Weights of a small GPT-style language model, trained from scratch on English Wikipedia: no biases in attention or MLP.
Each number is 128 + 32 x the weight over its row's rms, rounded and kept within 0 to 255. Layers, rows and columns count from 0. The size above them is the row's rms in percent of the matrix's.

# layer 7 MLP down, 64x192, rms 0.172, rows 0-48, columns 128-191
size [100  99  98 100  92 109  96  92 128  96 115 100  93 125  97 107  92 112  93 100 106  90 104 100  92  99  99  97 105  97  85  98  94 103 103  89 103 103 110  91  95 105  90  97  84  92  97  89 100]
[[170 166 111 110 127 120 161 177  80 101 122 161 166 127 132 108 107 154  87 133 114 149 133 164 156  72 172  56  96 152 112 149 157 150 120 117 108 128  98 131 208 168 186 147 110 122 143 109 139 162 160 185 143 108 162  74 188 158 125 129 133 150 106  87]
 [152 109 101 108 119 124  75 140 104 170  54 107 122 140 148 126 111 165 132 127 139  82 110  88 146 113 165  79 101 162 177  75 116 122 115 124 112 127 137 109 102 134 115 128 144 219 146 144 148  91 163 139 179 124  97 146 154 137 133 105 160 134 153 153]
 [168 118 114 106 132 147 133 140  98 184  90 147 154 134 169 107 151 146 192 119 144  78 161 173 133 134  88 167 140 122 157  89 165  87 117 146 141 149 135 154 129 123 130 147 128 119 110 130 136  96 124 139 122 114 137  94 148 111 122 120  49 153 143 141]
 [124 182 142 204 151 151 137 134  99 120 126 156 156  80  68 102 113 103 155  96 158 129 167 169  80 141 154 105  72 115 158  96 133 143  97 171 148  77 102 105 114 120  79  74 145 133 136 126 130 126 183 109 129 162 170 112 124 128 114 141 113 149 163 123]
 [106 120 130 142  66 108 106  53  72 149 176 163 139 134 147 159 160 130 112 157 152  90  42 125  84 204 154 159 103  46 142 139  78 112 165  76 118 104 156 124 145 168  90 139  99 156 173 126 154 139 173 183  86 137 145 175 112 154 109 167 122 114 127  96]
 [135 152 110 147 116  98 154 157 150 144 111  86 140  98  72 122 153 146 158 141  93 117 119 137 143 112 188 100 116 154 129 125 160 164 114 100  67 142  95  99 167 184 195 103 140 135 148  89 138  85 148 139 110 105 172 100  86 125 101  75  67 167  94 119]
 [161 175 121 159 137 135  88  94 104 130 156 124 182 109 121  97  51 128 153 151 103 121 137 130 108 104 135 155 116 105 160  54 116 119 152 149 133 130 110 124  59 120 165  58 146 164 131 164 115 140 117  89 126 139 139  66 167 135 151 134 144 139 130 106]
 [190  90 101 122  86 109 129 111 103 118 109 136  96 128 137 188 115 132 152  93 133 142 154  94 156 167 155  65 193 157 159 169 146 162 148 120 183 152  98 135 130 144 137  91 117 133 150 143 111 127  89 142 129 161 140 103 145 111 115 121  40 133 169 102]
 [129 164  98 174 108  75 181 122 102 114 174 168 131  97 115 189 123  59  97 181 149 104 122  90 102 158 131 149 122 123 100 125  31 105 146  81 173 152 150 106  82  82  84 142  96 136 126 172 141 187 153 147 122 111 103 101 179  95 151 100 151 131 125  94]
 [106  80 122  90 156 161 140 125  53  95 128 118 148 122 101 120  92 146 158 145  81 123 143  46 114 137 107 142  99 109 102 132 166 117  86 107 153 109 135 173 171 138 103 106 121 142 100 153 118 124 172 131 139 131 132 114  97 105 117  94 135 123  95 149]
 [133  81 175 128 125 130  76 161 201  78 128 124 154 151 144  81  93 143 132  88 160 157  98 121 103 111  93 134 177 142  57 143 125 135 118 102 178 200 209 115 138  79 118 131 155 153  89 123 165 141 116 159 134 189  82 181 114 177 140 147  88  74 128 128]
 [127 102  94 127  57 128 168  94 162 154  52 129 142  95 102 126 156 165  99 101 134 129 133 181 121  82 113  88  97 147 126 105 185 138  62 144 109  89 108 174  94 123 177 115  82 111 148 113 185 152 134 206 123 126 106 119 195 143 168 130 175 104 181 107]
 [101  79 135  98 115 174 122 121 116  98 111 114 141 194 172 157 124 148 116  89 169 115 124  94 169  94  84 157 180 130 165  78  99 194 125 131 130 137 192 129  82 132 138 100  52 141  82 146 130 122 118 155 156  48 100 102 164 121  99 135 150 158 124 131]
 [125 166 173 152 189 104 174 126 145 128 139 110 119 118 147  69 137 134 141 146 168 106 144  64 105  87 100 173  70 185  90 136 156 135 188 134  86 106 166 136 124 115 154 131 116 138  92 130 130 134  99 179 145 150  70 131 103 118 126 152 163 101 112 106]
 [163  72 135 115 144 101 114 124 125 103 116 135 129 112  96  92 118 143 127 113 131 141 140 124 191 120 111 131 161 164 160 138  38  52 122 101 166 162 126 153 139 147 154 133 108 109 196 106 164 106 139 171 106 115 147 152 122 107 155 153 110  94  51  98]
 [139 132 195 141 129 131 136 111  84 114 148 154  97  83 155 158 130  27  65 123 119 140 108 150  94 143  89 154 131 154 148 101 110 144  86 140 155 150 133  87 116 125 132 107 132 158 150 146 128 145 178  95 126 170  96 184 157 131 102 136 194 138 168 128]
 [156 174 102 164 112 137 104 112 141  83 137 118 161 108 122  78 105 161  87 111 150  78 112 172  97 142  91 139 132 147 134  42 217 147 126 153 150 161 144  65 132 156 143 136 155 136 123 116 128 119 140 177 161 126 152 123 116 113  70 111 145 137 128 147]
 [114 140 105  79 112  59 147 107  84 184  87 151 197 151 109 132  81 138 108 115 135  91 142 119 112 176  92  93  77 136 181 187 167 193 133 169 132 161 132 100 177 140 153 120 116 149 163 150 171  58 178 128 146 116 127 102 144 137 103 110  95 151 128 169]
 [160 120 111 108  65  60 137 141 170 112  92 114  86  82 116 141 174  77 114 137 116 113 134 141  41 142 105 135 162  89 123 151  77  78 105 156 132 121 150 100 158  88 111 167 105 138 176  66 151  97 190 175 131 146 129 155 130 143 131 116 100  85 128 111]
 [ 97 176 121 104 116 156 149 123 132 115  96 160 157  94 123 112 128 114 128  76 155 160  92 132 131  91  67  69  96 117 105  88 112 114 174  85 163 126 151 143 113 125  89 101 126  86 146 186 170 130 126 158 109 139 123 155 114 166 147 143 120  92 144  96]
 [105 168 194 136 140 124 147  86  84 175  99 144 161  99  83 165  70 169 160  91 108 128 110 152 122 131 113 170 148  57 143 127 125  86 119 137 127 120 121 101  99 137 184 121 172 113 152 162 144 105 135 118  75  64 190 104 140  97 122  88  95 163  99 127]
 [ 85  83 114 113 118 135 123  69 159  88 172 102 169  94 129 177 123 152 133 146 138 136 128  92  85 128  80  84 151 166 113 167 102 103 122  86 137  89 139 120  99  76 106 121  85 158 119 149 178 129  77 205  93 218 107  96 113 130 135  75 219 207 161 172]
 [144 143 144 139 118  90 154 163 147  98 109 127 160  91  57 168 105 154 171 183 104 124 158 113  97 130 124 129 127 132  28 110 189  89 158 136 114  93 126  93  90  66 139  93 126 204 109 135 143 120 178 128  92 110 137 127 119 148 149 124 111 152 126 129]
 [115 122 159 115 150  87 133  65 146 166 112 183 131  89 122 156 141  21 174 182 116 135 125 143  95 200 115  87 110 148  99 151  75 134 146 176 155 174  96 119 153  97 128 119 117  93 122  98 125 103 134 131 165 130 139 122 141 109  72  59 144 149 109 128]
 [139 172 139 118 154 137  93 105 108  93  90 123 100 120 101 119 133 125 156 127 152 128  76  75 119 122  75  98 114 103  86  72  57  98  49 153 131 185  48 104 144 103 181 124 107 145 207 100  99 122 151 110 110 121  99 117 123  99 113  84  99 151 154 111]
 [171 126 143  79 112 193  76 165 135 105 177 177 122  88 138 101 134 149 134  96 126 193 167 190 155 127  91 179 148 142 156 137 150 163 134 129 154 114 129 154  52  85  87  42 164 121  84 161 109 126 148  93 101  92 131 134 168 176  68 147 117 106 165 139]
 [135 132 155  78 119 139  90 171 112 122 110 132 119 109 139 139 140 131 125 122 148 107  76  62 117  89 150 110 136 148  79  95 176 103 124 208 158 121 156 157  94  80 116 129 112 135 143  88 166 147 136 145  52 104 165 104 140 157 124 128 151 209 130 131]
 [121 115 145 142 142 154  78 154 156 128 145 122 189 147 133 184 109 127 132 142 121 114 150 138 101  80  62 146 135  87 162 133 159 171 128 157 186 120 162  61  94 131  90 146 106 118 150 163 140  71 124  99  83  95  99  87 156 176 153 163 147 137 120 139]
 [245 152 103  85  79 102 132  84 156 116 123 131  48 112 164  78 132 192 163 112 138 111 179 103  96 137 116 122 138 116 119 151 154 138 125 108 108 151 166 100 174 136 166 193  66  92 133 117 105  87 127 105 107 102 145 150  98 138 142 108 130 160 132 185]
 [152 111 208 184 208 124 161 163 148  95  61 137 109 124 167 158 134 153  84 174 108 109  93 116 207 128 127 146 109 112 144 109 121 121 152 181 123 134 119  93 171 110  78 150  96 103 123  84 123 168 144 119 158 119 102 146 111 117 140 139 165 142 179  78]
 [131 114 160 104  93 189 134 134 137 141 192 162 145 194 140 109 105 138 168  86 126  88 143 150 120 134 158 122 107  81 115 120 123 125 155 144 105 101 126 101  80 117 125 136 164  88  75 156 192 113  87 110 181 140 113 127  84 142 163  89 107 158  99 112]
 [ 40 140  64 193 126 139 126 152 157 129  99 106 162 107 133  98  96 141  79 158 149 165  67 141 125  70 125  65 145 153 150 162  84 158 101 159 160 102 108  83 142 104  76 187 120 180 152  79 111 107 130 171 154  83  49  70 164 127  97 117 167 128 149  90]
 [104 194 136 137  78 122 128  84 118 158 118 147 167 104 126 108 116 130 135 126 167 107 118 150 126 158 169 150 117 105 166  43 100 152 134 157 118 143  71 149 144  96 151 140 142  89 129 148  96 121 164 148  80  98 148 115 145 109 101 105  67 123 154 127]
 [150 148  76 130 134  91 147  91 182  92 154 134 120 164 124  90  91 142 161 142 160 128  76 118 180 125 144 124 105 185 142 125 103 163 114 165  93 139  92  41 153 138 157 159 168 158  78 130 133 179 103 114 178 101 138 140 106 104 125  77  25 129 140 118]
 [121  70  91 138 122 128 101 157 180 180 121  89 162 152 157 131 127 129  92 111 103 144  69 131 139 149  95 150 140 171 113 156 172 109 159 165 123 149  80 185 170  78 160 119 138 145 110 149 108 119 123 147 185 142 137  94 164 191  82 122 123 153 133 111]
 [122 136 159 112 212 189 112 161 145 156 186 101  91 129 118 139 169 133 124 168  58  98 128 135 136 114 141  82 126 184 106  92 115 106 110  91 157  97  88 146 118 146 143 122 101 172 168 145 126 156 137  92 124  85 126 192 130 125 152 139 200 160 113 166]
 [ 93 135 117 168 100  86 165 181 174  96 122  91 159 111 130 192 153 111 131 129 175 131  98 115 140 129 146 106 155 122  92 121 153 140 157 156 140 158 166 140  77 202 169 132 172 126 151 112 116 108 105 148  99 126 129 137  89 160 145 158  90 203 100 120]
 [185 119 146  94 125 168  91 143  72 137 112 114 165  97 117 135 154 148 134 140 159  74 146 132 182 142 145 142 106  92  60 117 125 161 108 127 151  72 151 173 129  80  78 117 167 135 126 153  77  99 170 188 121 123  94  97 185 189 100 139 135 132 150  78]
 [135 150 168 154  91 173 105 187 147  97 143 133  80 112 123 104 106 111 126 102 138 156  75 137 154 106 201  89 140 183  90 166 132 106 137 117 103 184 134  94 119 123 126 100 123 126 159  97 143 158 212 178 179  91 121  67 163 173  81 100  99 145 105  87]
 [193 122 146  96  88 126 113 122 197 104 150  96 159 168 156 130 104 119 134 125  99 127 127 120  71 141 173 140 134 106 100 167 131 144 156 108 149 152 126 144 166 116  63 115 141 119 132 136 173 124  81  93 139 146 127 144  72 117  97  89 118 111  91 187]
 [170  92 127 125 142 103 156 129 168 175 112 160 127 164  88 116 128 132 113 183 115 128 160 114 180  90 149 192 105 157 125 110 110 162  99 156 158  54 233 194 140 114 135 114  61  97  59 122 146 116 136  85  56 154 182  90 163 109 121 160  89 124  74 106]
 [163 128 143 128 165 144 128 104 204 150 149 136  34  84 134 114 156 154 128 117 110 102  98 150 158  84 113  90 175 181 157  48 102 146 155 145  93 172 108  73 145 151 152 155  98 114 156 129  87 133 106 144 157 140 139  88 143 116 122  70  54 128 149 118]
 [ 69 109 115 113 109 112 142 128 127 121 109 131  98 107 103 132 120 110 139 189 125  97 202 104 177 132 153 133  62  92 102 173 141 121 147 145 102 121  97 128 103 163 167  86  95  98  81 122 119 121 122 154  97 128 135 171  70 156 182 130 185 110 122  94]
 [143 190 110 119 157 182  80 131 152 105 119 158 118 129 148 159 110 156 129 144 137 108 145 169 102  89 139 109 151 126 152 100 126 179 139 110 109 142 147 105 199  92 181 108 158 112  72 165 161 126 123 128 143  93 115  53 119 132  89 169  86 107 129  97]
 [ 93 117 110  61 115 107 130 177  50  85  92 166 162 150 166 128  81 161  97 149  85 117 103 145 103 191 171  99  85 175 166 125 132 146 129 101 162 168 119 124 160  77 167 188 136  86 115 121  80  85  85  88 173 116 117 160 134  81 125 102 165  90 123 161]
 [136  94 122 118 106 114 141  80 159 119 164 135 132  84 161 158 112 172 123 130  96  56 113 127 170 155 159 121 137 122 175 140 144 144 177 115 140 182 108 141 186 131 108 135 147 150 131 153  94 109 115 133 118 158 133 123  51 136 181 151 145 174 108 138]
 [127 110 145 105 112 158 141 130 122  94 151 132 171 126  53 174  80  69  99 163  68 126 157 103 192  84 124  92 142  84 170 146 173 167 147 124 144 129 144 145 170 124  98 120  80 161 108 112 174  97 184 119  88 124  97 124 135  92 131 143 127 154 183  94]
 [123  99 140 116 148  88 105 137 185 163 172 138  65 147 112  85 153 131 120 105 140 113 174  55 127 106  82 131 147 125  90 153  97 101 116 122 147 138 173 139 119 124 103  96 147 180 126  97 155 108 128 146 145 161 110 168 129 136 143 131 146 140 130 116]
 [153 141  96  88 115  74 149 124 175 116  61 116  96 103 195 108 148  80 105 105 119 157 177 135 121  90 136 117 179 113 136 176 142 130 110  81  72 202 101 202 120 166  85 181 138  87 111  99  87  96 117 153 165 146 120 107  81 100 142 137  65 123  98 145]]